{"head_dim": 32, "init_std_o": 0.00513, "lr_head": 0.00609}
Each number is 200 + 20 x the weight over its row's rms, rounded and kept within 0 to 999. Layers, rows and columns count from 0. The size before them is the row's rms in percent of the matrix's.

# up: layer 4 MLP up, 768x192, rms 0.13, rows 108-160, columns 128-191
# down: layer 4 MLP down (transposed), 768x192, rms 0.169, rows 108-159, columns 128-191
up108,111,199,184,179,203,239,219,230,194,199,215,183,227,218,227,191,177,246,194,188,204,226,210,183,177,222,216,181,220,184,218,224,207,223,201,197,199,155,194,180,193,223,203,204,178,205,209,186,209,195,199,193,198,181,234,213,174,178,199,176,196,205,218,214,211
down108,108,184,206,210,214,196,210,225,201,239,158,193,243,191,230,160,215,204,208,201,212,201,200,180,207,220,214,211,199,157,174,193,181,184,192,203,203,226,204,210,209,184,176,206,189,169,188,197,245,188,199,211,200,184,217,185,211,202,205,193,226,229,203,205,208
up109,101,185,194,207,172,242,189,220,186,202,228,202,191,203,178,249,226,182,205,221,203,216,224,195,190,176,185,210,215,219,226,208,194,210,202,204,175,195,184,209,211,230,195,185,186,233,211,192,211,188,180,202,206,210,190,164,182,196,167,190,217,235,256,225,174
down109,110,226,200,191,225,217,211,198,182,208,223,228,202,197,205,192,202,213,204,210,185,188,226,231,204,221,180,209,226,239,200,163,222,207,194,183,207,174,202,215,214,198,180,186,208,200,173,216,196,179,176,183,164,205,208,196,199,217,226,229,220,214,159,211,181
up110,106,184,183,198,199,215,237,187,180,252,201,204,196,174,180,230,219,204,174,225,202,213,168,206,181,220,199,176,206,216,192,195,188,211,175,208,178,201,217,230,202,187,206,194,176,209,166,201,187,173,189,210,202,211,191,214,200,162,199,203,203,192,198,223,181
down110,112,180,216,190,196,203,210,222,245,205,207,198,201,201,195,172,196,184,203,230,202,177,214,188,188,198,205,200,202,231,182,204,193,176,240,191,189,202,212,172,250,208,189,206,234,216,206,171,207,205,234,238,190,222,194,212,222,161,196,198,201,234,210,143,208
up111,107,175,184,240,230,228,222,235,201,203,199,210,218,207,235,218,203,189,196,216,221,213,211,195,163,195,172,211,173,204,202,222,223,188,171,204,153,203,170,161,177,190,217,192,239,189,205,193,211,178,186,205,206,167,201,200,208,210,191,235,136,177,191,185,137
down111,105,189,192,227,236,215,193,247,192,205,193,193,230,200,244,249,220,183,242,235,197,205,200,221,213,177,180,189,209,199,198,201,247,186,213,197,186,197,225,198,196,158,201,222,235,201,194,190,205,207,184,200,195,182,192,224,199,231,178,192,205,173,202,234,160
up112,092,221,187,224,171,184,211,229,175,229,188,207,183,194,190,203,201,176,172,207,190,174,197,189,213,184,187,194,191,201,201,188,238,213,189,214,170,187,199,199,197,176,186,223,205,205,205,174,174,182,211,190,229,209,208,186,167,184,214,197,233,224,218,193,197
down112,094,210,186,227,209,214,202,205,197,161,212,175,179,200,229,203,201,207,211,205,182,194,186,213,180,226,218,188,167,223,207,167,199,195,192,194,195,175,201,186,172,216,239,181,208,196,195,243,188,192,204,212,205,191,201,218,229,221,175,182,160,225,189,188,222
up113,098,208,196,188,208,203,174,203,169,217,178,199,159,218,216,177,228,204,180,212,187,158,202,181,198,217,245,220,153,207,228,210,196,196,185,220,192,211,197,224,186,188,215,211,212,197,187,186,227,203,206,212,212,189,187,199,187,165,196,233,202,189,223,205,189
down113,105,203,169,185,204,205,192,190,180,224,232,228,207,183,210,198,184,215,207,211,195,222,201,167,166,178,180,184,212,210,205,195,177,205,227,192,194,212,193,236,182,201,224,162,177,208,197,199,189,229,203,204,174,212,171,235,202,207,177,194,209,195,185,195,191
up114,102,194,207,218,201,238,178,212,196,208,193,216,170,201,153,205,202,181,227,264,186,194,229,190,200,184,231,220,229,187,162,200,186,173,202,232,193,222,199,203,192,184,251,194,156,187,184,210,185,214,188,199,200,220,213,219,177,215,221,220,191,206,168,186,208
down114,104,187,213,242,195,197,213,209,205,211,179,208,212,173,203,226,193,174,220,208,219,215,170,186,182,183,197,230,202,196,188,185,211,221,228,163,187,194,214,173,196,196,163,199,175,203,199,187,185,192,188,210,212,187,186,216,210,193,214,225,168,189,184,185,199
up115,099,215,205,206,186,205,194,190,218,195,221,207,188,179,203,189,200,232,189,168,210,200,193,225,189,201,189,181,217,171,194,184,150,201,209,194,189,185,198,162,221,241,168,214,177,209,224,186,200,198,217,202,193,190,208,231,196,192,213,224,230,219,183,182,196
down115,094,226,205,186,189,205,227,200,193,194,172,211,214,211,218,201,212,219,244,192,192,188,189,233,227,196,189,169,213,216,224,202,171,192,221,187,186,203,223,202,165,182,196,188,191,198,156,208,190,191,220,210,187,194,225,249,222,231,178,167,198,201,189,191,164
up116,096,244,204,219,224,185,199,228,210,199,227,220,173,203,192,222,210,181,165,235,206,227,222,199,171,202,176,177,207,192,211,220,189,168,189,225,169,202,192,190,205,225,186,212,201,207,194,168,199,203,205,212,190,217,190,161,194,237,220,216,177,190,173,229,182
down116,103,235,241,210,207,180,223,182,224,224,190,213,190,194,200,177,185,200,203,208,208,200,202,203,212,207,179,193,189,221,222,236,213,163,201,210,180,199,237,198,162,221,207,224,184,181,157,198,193,212,198,249,234,228,201,190,181,221,219,214,185,183,185,213,190
up117,098,181,237,234,188,148,184,206,196,249,233,218,217,183,206,193,195,228,212,200,192,203,211,196,211,164,199,173,221,224,218,181,207,161,223,196,196,214,178,226,199,176,188,207,219,205,214,197,191,186,204,211,215,235,167,187,193,175,200,224,153,190,178,212,180
down117,094,210,169,211,219,215,209,195,155,190,204,177,174,187,223,240,182,163,224,182,198,211,194,212,193,251,226,237,211,157,168,196,188,201,231,206,237,220,213,180,169,202,224,235,214,237,210,234,193,223,214,193,207,198,201,184,205,231,197,193,226,163,233,195,191
up118,114,195,211,186,203,207,168,188,195,223,216,237,163,194,182,212,219,205,204,213,163,215,224,181,213,173,198,206,210,236,207,199,166,187,215,223,224,206,173,179,181,130,195,186,178,203,216,179,223,217,208,210,253,193,205,172,201,212,149,168,200,173,184,197,234
down118,115,218,238,217,212,209,194,174,191,202,203,195,217,195,196,243,174,176,224,214,238,189,208,206,210,219,198,222,204,193,228,198,185,177,195,235,216,184,206,253,195,178,207,193,190,180,184,195,209,206,209,221,166,215,198,189,195,225,181,208,202,184,203,170,196
up119,104,191,248,227,208,209,209,184,241,211,146,196,239,201,201,187,202,191,189,214,153,220,177,185,213,197,191,179,199,260,187,179,197,173,219,171,185,215,191,207,214,191,210,200,222,212,198,171,182,179,236,210,203,221,181,223,198,200,204,241,188,227,222,172,220
down119,103,191,178,167,191,201,223,219,152,178,229,190,212,202,197,179,170,184,195,226,239,198,202,224,228,180,183,200,225,237,179,185,207,217,176,223,204,219,197,187,161,205,210,196,193,204,244,204,226,184,204,221,229,213,220,204,170,213,234,198,182,205,226,178,153
up120,114,191,221,224,192,210,179,205,237,172,212,223,191,204,197,204,225,209,204,207,207,207,204,223,205,190,234,214,203,182,204,201,176,248,169,210,207,178,199,223,187,209,211,194,184,199,180,207,175,227,177,208,229,228,181,207,189,208,227,196,238,182,235,204,202
down120,111,195,198,201,182,206,208,178,227,186,181,203,238,239,174,220,177,232,202,198,227,168,184,178,208,185,188,191,191,210,203,202,171,240,183,211,205,207,201,172,219,172,164,178,188,186,187,235,179,180,210,192,187,182,194,215,227,195,188,234,213,161,241,247,208
up121,101,229,203,210,185,206,214,199,183,182,202,221,197,222,192,196,169,181,236,163,175,234,220,199,197,180,208,220,197,211,148,254,222,195,220,211,206,198,187,212,214,217,189,226,211,227,184,182,237,173,202,201,192,209,215,194,191,226,194,168,208,191,189,173,249
down121,098,178,199,206,213,254,194,172,225,180,194,208,200,174,181,203,202,213,226,200,220,204,183,221,202,216,153,171,196,191,194,203,194,178,189,219,191,187,203,223,204,173,168,210,220,211,210,211,189,207,206,192,252,195,204,165,201,238,232,202,198,192,186,233,203
up122,093,182,186,210,199,189,217,210,183,217,206,206,228,207,183,216,200,208,182,201,207,207,203,199,198,222,228,212,176,194,181,221,224,164,150,198,159,197,207,206,209,188,241,212,207,188,235,217,205,193,184,185,222,202,173,228,183,229,212,199,223,210,192,208,189
down122,094,169,227,177,167,181,200,210,195,203,223,215,190,186,195,236,169,212,193,196,217,199,202,196,205,222,212,208,236,178,223,206,193,200,213,219,212,212,191,150,219,155,166,183,175,166,214,190,201,182,188,200,219,183,256,199,181,226,160,181,190,197,210,194,219
up123,095,200,189,180,229,200,238,163,201,170,223,180,213,154,195,183,195,218,194,218,199,222,183,213,195,173,211,225,186,194,188,186,228,189,205,199,193,167,199,223,205,216,176,195,212,186,189,218,187,171,191,179,195,205,238,196,185,174,231,230,190,231,193,190,185
down123,101,197,231,231,172,178,219,212,184,201,210,222,172,213,195,209,196,202,222,211,221,190,221,199,214,224,160,188,188,187,176,197,169,193,174,236,217,219,202,183,189,120,199,196,178,198,175,194,179,184,202,218,201,197,177,173,200,190,199,186,198,193,213,210,240
up124,088,200,225,229,149,192,192,220,207,163,195,212,181,219,218,201,231,206,204,190,203,196,206,216,204,262,213,178,208,206,152,205,174,218,192,221,205,212,190,178,245,200,155,209,225,193,198,202,175,226,223,172,197,223,156,199,190,184,202,185,200,206,176,208,138
down124,097,226,205,206,199,200,204,216,228,242,152,233,209,144,190,209,210,189,223,192,184,206,170,203,195,211,194,196,202,197,205,213,210,234,191,192,183,222,224,207,181,191,215,208,182,190,186,214,195,196,184,213,216,189,224,191,223,173,196,202,211,197,209,211,272
up125,104,215,202,213,196,182,184,223,238,215,161,180,225,204,193,187,192,233,237,172,190,188,202,234,202,194,218,190,173,187,190,223,234,233,208,216,191,223,174,211,202,238,217,175,231,205,215,199,200,185,189,204,189,214,206,185,185,179,209,187,181,208,175,184,215
down125,109,197,207,188,177,193,187,185,169,215,198,195,173,192,184,179,160,181,208,190,180,204,202,195,155,211,199,212,215,209,247,195,225,164,182,167,235,206,210,221,177,216,179,187,201,192,235,190,229,211,201,206,182,201,182,172,205,181,194,200,197,198,204,195,167
up126,104,197,177,210,146,189,203,207,220,173,204,200,206,166,185,224,188,284,190,136,187,200,206,202,229,227,209,202,211,238,217,196,219,210,214,219,198,180,208,216,214,181,192,200,193,202,210,197,189,228,171,208,171,187,200,210,202,197,210,193,226,145,188,202,170
down126,088,211,184,186,212,195,193,173,226,194,178,193,169,138,207,210,204,219,196,189,173,202,221,192,222,212,200,207,219,183,197,245,229,197,189,225,189,191,214,242,218,208,195,192,221,171,165,222,165,219,207,223,221,199,212,177,180,210,200,169,213,220,196,196,176
up127,098,235,230,193,202,226,215,184,203,209,174,205,241,208,188,248,193,187,195,206,194,197,190,206,184,211,221,183,213,200,201,204,236,180,192,198,187,158,220,196,169,174,213,185,199,225,212,155,180,213,175,255,200,194,187,229,202,244,247,197,211,215,201,195,193
down127,091,229,149,201,196,193,184,166,160,197,205,207,182,212,210,170,179,197,177,233,215,195,209,197,200,149,186,228,188,198,211,188,216,189,205,208,204,207,210,171,201,210,189,181,191,159,191,229,221,193,207,182,208,213,153,198,197,199,214,178,190,162,227,211,201
up128,085,195,186,192,213,203,175,187,199,199,186,174,170,212,186,196,229,237,204,192,194,219,196,176,211,194,181,194,186,191,201,186,215,198,167,205,177,219,203,181,239,186,224,210,209,184,188,194,227,211,218,206,235,218,211,192,191,192,181,232,214,178,202,181,208
down128,090,214,195,217,210,196,186,213,167,174,196,225,190,181,188,211,238,172,198,187,180,187,197,189,196,215,181,250,152,200,163,168,197,193,179,200,187,157,209,181,171,188,212,227,188,242,229,202,156,215,192,217,190,190,216,236,187,236,194,218,185,188,179,207,231
up129,095,186,217,184,205,222,211,224,190,226,185,208,213,191,204,236,212,189,189,176,214,159,199,230,206,218,190,236,207,168,201,198,221,183,174,185,205,195,181,196,202,176,171,156,217,213,207,203,207,209,223,199,160,152,240,195,165,222,215,180,199,160,215,205,191
down129,103,219,187,169,212,188,189,182,200,223,216,186,204,207,141,193,192,191,178,206,224,215,195,219,180,179,215,240,200,193,189,213,197,157,180,180,203,220,193,177,202,219,179,203,232,219,188,223,183,199,209,213,207,198,199,220,205,197,200,198,197,178,207,236,204
up130,093,193,206,211,148,185,190,233,193,200,199,173,174,233,197,196,225,201,181,207,203,172,191,181,200,221,208,215,190,218,212,189,209,217,236,178,233,163,214,178,232,184,212,187,206,155,188,180,204,179,216,197,203,208,236,225,209,204,185,194,237,206,163,184,205
down130,102,221,192,180,189,177,197,200,190,246,228,196,172,203,183,183,215,204,205,209,167,244,227,197,210,196,169,179,202,155,182,188,196,242,161,228,192,189,208,205,211,179,206,201,184,201,210,195,201,170,168,208,197,222,199,209,150,174,183,234,206,187,222,209,194
up131,102,206,209,222,190,195,228,250,210,188,182,215,209,192,189,223,208,205,204,188,185,187,148,189,162,212,225,208,221,178,217,211,222,168,220,209,185,215,210,241,207,213,191,159,195,241,191,210,169,224,210,217,200,197,192,205,233,200,189,192,180,198,190,180,207
down131,104,222,236,196,195,194,197,187,173,204,178,212,171,231,200,206,190,205,221,189,205,227,230,203,192,185,195,220,206,219,224,185,160,232,190,166,182,197,218,178,221,198,175,197,211,175,199,198,213,204,183,161,222,184,219,247,186,172,220,225,198,202,197,197,214
up132,097,204,214,202,170,214,197,198,170,216,177,223,188,174,171,206,207,245,191,159,175,202,142,185,190,203,191,191,192,194,198,204,164,190,173,208,194,207,211,201,246,174,191,223,209,198,196,184,177,178,181,197,195,173,177,164,189,216,200,199,203,206,186,179,196
down132,100,210,210,178,198,165,170,214,187,211,213,202,184,138,206,192,203,194,172,266,201,205,216,232,199,189,234,172,222,205,208,209,191,226,219,191,204,185,207,222,195,198,231,213,193,212,225,178,200,215,252,190,198,178,223,188,153,209,221,197,224,204,199,174,185
up133,109,229,203,193,184,194,188,173,202,224,239,239,163,205,180,182,203,199,176,190,231,200,220,152,223,212,151,199,189,236,208,204,211,198,187,141,214,202,205,185,167,182,180,205,214,158,212,188,215,200,188,225,200,186,200,173,205,210,187,189,205,214,203,183,211
down133,101,225,220,209,200,211,207,176,215,196,180,205,178,184,218,191,174,211,195,200,176,206,228,230,155,156,205,248,203,225,225,215,208,178,226,226,235,202,199,226,211,180,215,206,234,210,232,203,215,222,179,189,152,181,168,237,196,195,202,194,188,204,169,214,186
up134,093,189,189,187,185,196,215,213,206,156,205,195,206,196,213,208,171,218,179,179,189,227,209,213,209,199,168,188,197,247,216,212,195,199,226,250,175,216,187,205,180,200,190,181,181,169,205,185,208,186,221,203,211,187,197,218,151,196,172,203,231,222,200,196,223
down134,093,226,229,197,202,197,179,190,181,203,174,190,176,184,206,172,227,225,215,193,183,194,183,160,198,205,219,228,224,190,202,250,215,214,216,187,204,229,199,203,221,230,187,183,218,203,161,178,213,215,209,182,210,193,223,201,171,186,213,195,180,185,201,205,208
up135,103,186,195,214,225,186,194,215,196,184,197,171,173,214,205,194,171,206,186,231,198,203,226,190,215,214,250,191,205,213,207,215,198,205,186,210,171,208,163,192,185,195,215,212,182,177,229,194,221,167,193,206,195,244,190,216,155,220,174,192,209,211,188,187,181
down135,096,200,188,248,225,185,205,206,209,170,171,194,214,182,206,209,195,185,202,235,196,181,155,189,223,216,237,198,168,191,189,201,227,189,188,224,200,216,175,220,221,222,188,152,185,204,218,195,197,182,223,208,240,238,181,197,189,207,163,192,203,183,191,205,174
up136,090,197,238,231,172,193,207,193,188,212,182,234,201,208,175,193,190,219,209,200,220,177,200,198,140,169,170,190,202,207,181,197,199,179,155,198,179,206,225,208,212,200,171,188,222,226,202,202,243,197,193,212,229,216,240,197,194,206,188,184,183,189,167,226,169
down136,092,219,209,181,188,185,196,213,231,228,220,205,180,213,176,220,196,219,192,196,207,200,197,225,180,163,182,198,189,198,189,207,212,175,202,162,167,207,210,213,214,189,183,203,168,242,200,220,215,216,192,191,221,184,176,211,218,194,167,230,236,173,195,193,206
up137,112,223,220,201,185,235,231,170,173,209,197,162,211,228,186,171,190,204,174,195,189,185,211,208,186,197,183,208,227,207,215,182,210,188,194,185,224,183,210,198,204,172,198,198,230,204,218,203,219,215,214,182,194,203,181,166,191,182,182,203,187,193,187,176,217
down137,109,206,164,169,207,201,223,165,192,208,202,184,194,225,164,174,196,209,193,206,192,171,217,189,217,194,215,195,196,212,185,204,243,226,225,172,218,187,164,197,184,208,202,201,210,172,218,206,219,204,205,188,210,198,194,202,184,195,210,176,173,179,226,181,225
up138,098,173,220,200,229,180,200,219,223,177,197,159,196,199,181,223,205,233,187,212,237,232,176,208,208,228,218,204,193,214,177,221,195,198,182,205,211,221,191,224,194,205,227,213,201,193,199,167,144,222,180,214,206,213,209,188,185,187,213,191,207,217,221,230,215
down138,103,166,230,214,218,182,202,217,203,195,213,212,195,211,196,217,166,195,226,232,206,221,241,182,220,222,207,219,191,206,206,193,190,213,172,229,200,181,206,209,168,214,189,218,200,191,180,201,179,257,254,183,200,214,224,214,206,223,169,157,193,199,214,191,189
up139,103,195,194,194,160,178,194,239,224,193,198,193,185,194,187,223,193,217,193,188,183,215,169,200,170,193,184,216,205,182,173,214,193,201,196,164,194,222,189,175,159,219,241,182,205,186,195,201,212,203,182,195,205,220,204,192,196,205,205,227,163,161,220,209,161
down139,103,187,204,181,237,170,159,235,259,212,215,211,210,200,235,218,204,227,204,208,194,232,218,231,237,206,207,191,204,206,184,210,187,207,233,214,219,208,213,222,170,192,211,177,188,163,221,215,186,204,205,190,213,215,215,172,209,167,181,213,211,197,212,210,217
up140,092,215,228,186,217,188,222,186,187,231,211,179,177,170,220,224,203,177,151,199,250,194,200,207,217,192,244,191,187,150,194,212,249,187,195,190,171,189,196,209,162,192,210,215,206,212,221,202,172,202,200,203,175,183,215,206,198,221,200,200,191,209,217,217,205
down140,080,218,218,194,189,198,203,193,210,187,175,187,193,195,167,195,166,191,204,168,194,189,207,238,185,210,202,183,178,219,210,214,217,194,181,228,210,215,226,204,205,182,195,212,181,197,179,211,177,177,187,196,197,225,194,191,215,199,204,182,174,178,213,216,192
up141,103,205,183,185,187,227,229,204,188,226,204,196,227,203,222,215,200,198,200,191,176,205,202,183,193,228,218,170,190,210,185,216,222,199,178,246,221,155,211,178,184,154,193,220,219,212,194,212,227,197,156,212,216,219,178,195,206,200,213,169,196,218,220,194,205
down141,104,204,189,183,185,200,152,195,161,213,221,205,175,199,180,172,177,181,215,190,194,202,219,203,239,180,193,225,156,191,257,222,189,219,172,174,193,185,190,200,196,183,197,187,190,205,188,188,202,174,242,176,224,196,221,215,204,188,242,216,182,177,213,226,184
up142,097,195,202,209,198,201,187,175,164,186,194,214,174,185,199,204,212,223,216,207,187,189,204,186,187,206,239,233,210,186,235,165,209,202,200,189,136,187,156,232,203,177,182,214,225,225,194,184,220,219,206,196,204,234,206,198,206,177,222,222,225,187,216,169,188
down142,094,234,196,206,181,209,172,173,159,185,182,191,138,157,234,231,208,209,187,229,217,197,172,196,171,244,197,170,177,202,202,205,209,194,202,206,200,198,174,200,210,224,187,190,175,210,207,224,204,191,187,215,184,212,182,229,192,201,177,175,210,179,137,202,212
up143,099,183,191,168,220,190,227,197,191,197,224,167,184,232,216,214,203,206,232,222,211,196,163,207,173,208,218,214,185,164,245,219,184,189,206,221,194,238,193,190,192,180,171,222,197,200,179,188,198,169,217,206,227,215,232,184,193,213,217,213,209,208,202,200,245
down143,092,220,200,216,211,202,196,192,215,210,178,233,219,238,204,154,193,176,189,201,194,219,211,191,202,180,218,161,188,209,213,225,214,152,212,192,217,197,215,217,212,180,202,222,207,200,230,185,228,230,195,222,233,193,192,174,166,215,220,178,194,191,195,177,142
up144,128,211,242,203,196,184,217,167,203,225,178,220,193,174,181,239,181,194,192,200,189,195,191,197,188,203,222,212,160,217,193,202,217,210,187,210,208,195,196,191,180,252,193,209,219,153,219,192,217,182,220,217,192,214,194,262,216,237,211,187,220,213,205,189,170
down144,104,214,187,193,206,170,192,180,175,219,204,186,184,201,204,168,221,166,207,194,203,232,236,232,200,178,165,235,243,198,196,176,197,216,196,201,177,192,217,179,210,179,213,184,205,201,196,232,181,224,225,195,215,203,185,211,217,205,159,186,192,205,177,219,172
up145,095,192,202,183,229,195,166,218,186,208,217,204,167,210,194,225,199,172,184,203,213,232,186,211,201,206,193,211,199,184,171,185,198,214,143,202,164,210,213,177,232,210,230,181,189,199,225,231,190,203,179,207,183,226,204,212,212,225,209,190,215,195,197,198,214
down145,098,247,194,189,198,221,202,197,172,202,200,192,207,202,155,225,202,206,194,197,185,182,219,261,181,194,221,160,202,198,206,223,198,205,194,208,267,223,212,192,184,190,182,194,202,234,226,184,228,216,217,199,208,207,195,169,224,197,194,230,175,182,197,219,191
up146,102,184,188,167,185,196,185,205,183,241,229,227,213,237,229,200,182,223,203,198,149,214,182,209,213,209,199,205,228,195,181,176,193,202,205,186,175,202,185,225,182,211,192,200,191,230,221,210,190,210,194,177,177,205,209,193,178,227,219,213,208,167,199,227,217
down146,096,179,238,205,208,197,225,195,183,210,178,179,181,204,192,224,185,213,191,208,208,217,191,204,185,196,222,181,201,205,242,218,208,143,230,191,177,212,160,202,194,175,213,161,208,189,204,205,191,206,198,215,178,229,199,194,182,238,212,202,185,187,177,204,203
up147,096,228,206,195,196,221,194,206,215,220,180,174,203,204,225,203,228,201,195,193,223,199,201,243,192,208,206,166,196,173,164,205,193,204,179,228,207,202,199,207,185,176,235,232,163,170,166,218,168,220,174,219,180,207,198,194,245,193,198,255,176,212,191,189,204
down147,094,215,214,209,203,187,220,194,200,179,223,183,162,195,195,204,199,177,224,211,197,174,193,225,208,186,197,202,200,226,207,195,221,176,207,247,217,212,185,224,158,179,189,184,189,226,160,233,218,193,241,191,180,197,201,178,196,157,190,210,201,206,196,215,191
up148,099,214,185,183,202,183,178,209,189,228,232,182,148,213,178,180,186,206,176,195,196,198,223,210,181,183,189,185,182,198,199,181,175,183,199,199,213,184,152,219,213,188,214,200,185,225,236,212,226,173,211,219,202,205,230,198,193,205,200,212,226,185,226,200,202
down148,092,195,153,176,204,195,188,164,211,226,190,195,200,178,187,193,198,184,220,221,186,214,196,219,217,176,225,178,193,170,199,191,209,170,258,171,182,171,223,211,224,184,229,177,214,199,207,224,206,175,216,162,210,232,206,204,171,177,226,208,224,215,275,189,162
up149,093,207,209,195,210,204,201,220,236,196,211,225,255,155,212,233,182,202,213,197,176,191,176,212,207,188,196,219,198,183,166,213,154,200,219,195,168,173,200,212,209,218,218,172,208,200,195,203,229,196,203,200,187,201,192,183,200,192,203,189,190,212,184,196,196
down149,094,165,221,207,219,230,190,220,179,199,236,157,199,197,174,188,237,191,179,214,199,199,244,185,209,212,183,201,206,189,180,192,213,186,210,215,214,209,199,208,169,171,187,192,213,199,203,205,189,209,190,186,225,175,204,236,168,186,186,236,176,191,217,204,186
up150,107,203,221,206,187,183,202,180,211,173,202,202,219,207,233,237,215,197,215,173,186,195,205,232,239,211,209,192,176,202,240,195,188,236,185,170,187,184,190,205,181,195,172,190,194,206,214,214,205,196,206,192,176,230,193,214,203,200,192,218,195,195,212,183,186
down150,109,225,179,209,199,220,190,200,159,207,202,194,199,194,178,157,203,188,195,225,212,203,225,223,174,192,211,182,191,209,170,192,186,191,183,250,219,206,210,195,160,187,220,197,217,208,162,203,162,202,157,177,226,195,187,188,224,195,199,202,190,192,219,192,182
up151,095,187,202,167,199,182,168,216,200,187,193,203,222,179,232,192,225,211,194,222,205,214,211,201,228,181,207,201,189,220,194,207,240,165,163,179,219,214,193,208,193,191,171,202,223,180,203,198,199,177,245,210,178,190,169,193,180,216,182,214,202,231,235,188,184
down151,094,212,229,213,214,184,205,196,162,215,219,233,181,199,226,199,181,193,200,207,206,212,186,199,199,225,216,179,189,206,223,223,194,183,211,232,200,219,211,190,221,175,206,199,193,222,205,218,191,185,205,190,213,216,224,201,191,223,182,229,237,213,185,218,182
up152,094,217,190,195,210,192,198,247,217,181,191,195,169,187,206,141,210,245,194,227,170,217,175,210,184,200,210,194,237,223,180,199,183,144,201,203,200,208,196,208,195,226,211,190,202,200,232,221,190,198,191,196,204,152,214,189,247,220,233,193,196,176,218,181,184
down152,102,186,175,164,199,189,192,178,198,162,236,156,215,192,210,221,177,164,201,206,207,213,189,186,202,182,183,180,183,165,220,209,210,222,200,197,222,173,203,219,184,200,206,197,186,209,219,195,207,170,202,198,198,189,173,258,202,214,203,228,216,261,189,213,212
up153,113,224,182,185,189,224,178,207,219,212,207,202,181,183,188,189,198,176,204,202,182,188,218,171,201,193,215,180,227,205,202,204,224,167,216,233,196,214,191,191,204,202,210,167,150,181,165,165,221,177,202,184,172,224,224,176,204,208,208,191,188,191,176,170,164
down153,108,185,212,165,210,212,206,179,187,201,232,190,206,210,178,193,214,218,179,187,236,193,176,230,218,190,222,149,199,195,214,202,189,204,216,201,208,225,239,200,204,200,241,192,179,192,232,207,167,213,198,197,201,223,220,170,189,171,170,200,194,183,226,216,180
up154,102,217,179,234,175,193,218,202,183,224,226,227,156,173,196,210,191,162,207,168,180,166,210,188,179,202,222,183,220,229,187,236,229,217,168,218,203,202,190,197,212,199,223,207,209,186,227,188,194,200,156,183,147,242,180,222,184,196,175,195,208,230,232,200,158
down154,094,248,194,217,202,189,215,221,173,181,185,254,187,201,208,205,210,224,198,215,177,186,188,226,201,226,189,190,201,210,230,215,188,228,220,166,201,170,194,211,214,221,191,175,180,203,198,204,211,206,175,206,185,218,208,234,190,178,223,190,176,223,185,188,170
up155,101,216,187,195,186,223,193,252,182,224,216,174,219,175,221,187,187,201,174,213,214,172,192,227,186,194,185,168,191,181,175,221,249,197,217,203,206,198,213,226,223,215,219,185,204,211,185,206,153,239,184,159,178,213,199,137,190,215,217,185,216,162,167,147,183
down155,100,233,221,207,172,203,212,165,180,189,194,209,236,191,194,199,196,192,178,193,222,223,220,196,171,216,216,170,202,199,211,214,203,188,198,209,198,237,209,204,179,218,186,174,242,231,202,229,216,210,182,204,167,188,190,193,212,190,214,192,204,208,193,205,186
up156,097,208,190,234,183,205,178,211,218,214,205,167,213,211,213,185,253,164,208,195,187,194,179,211,191,217,215,208,204,190,175,228,219,191,170,201,227,220,200,172,158,196,198,216,165,197,180,221,161,230,212,191,190,225,219,198,201,194,180,214,213,182,197,213,226
down156,105,190,205,233,219,156,190,219,191,184,195,214,211,169,218,185,175,193,183,183,217,178,197,181,187,209,244,228,226,202,200,209,217,233,213,237,167,180,214,222,225,213,198,224,207,166,225,195,230,220,205,199,186,238,203,211,206,225,209,189,234,209,180,221,198
up157,110,181,232,172,192,190,197,212,239,224,211,208,198,178,225,188,191,221,210,200,219,223,164,196,166,197,201,194,193,191,194,195,192,186,183,193,192,215,200,207,217,184,212,219,238,237,185,188,208,209,176,192,195,200,197,207,205,195,218,245,134,202,172,205,223
down157,109,179,217,193,190,193,175,225,211,227,228,215,190,188,185,179,227,157,172,210,160,181,156,217,240,228,209,234,212,186,204,182,214,212,191,158,176,191,163,181,220,205,197,211,211,176,187,205,206,233,210,254,199,163,225,239,192,181,241,182,176,209,162,205,219
up158,093,190,183,200,194,206,188,184,207,187,192,212,187,171,184,167,172,180,187,190,185,194,206,228,214,204,209,221,211,192,201,186,183,178,203,208,220,221,207,191,215,195,165,184,195,181,210,197,217,185,147,208,149,194,163,168,228,175,220,197,236,179,155,247,202
down158,100,156,200,177,200,208,213,206,205,217,215,167,209,249,212,190,165,194,185,191,192,190,206,170,216,224,177,195,204,180,182,202,216,187,173,218,185,215,172,199,182,175,169,204,193,179,223,218,224,233,202,241,187,226,217,169,174,223,207,191,212,192,208,215,196
up159,103,193,231,222,205,188,206,166,208,208,209,190,190,176,201,182,178,246,181,244,210,172,212,180,196,191,205,208,188,199,177,176,184,212,190,237,185,222,146,189,210,208,209,213,225,182,222,167,200,202,213,220,188,185,188,208,204,153,196,207,191,191,212,214,192
down159,104,255,162,189,174,229,217,186,181,180,218,179,201,199,229,224,197,199,208,215,189,143,231,221,217,231,226,204,219,211,226,205,187,242,240,172,197,214,220,192,214,202,195,205,233,209,195,239,186,205,209,181,197,184,209,191,210,220,220,221,204,149,168,158,206
up160,095,205,186,187,220,227,217,191,240,163,186,186,219,193,201,197,192,203,208,187,207,195,193,179,219,166,219,171,195,178,227,192,211,229,201,264,174,167,182,215,191,179,206,217,188,241,231,211,212,195,203,208,206,196,243,189,198,175,187,208,208,208,191,210,176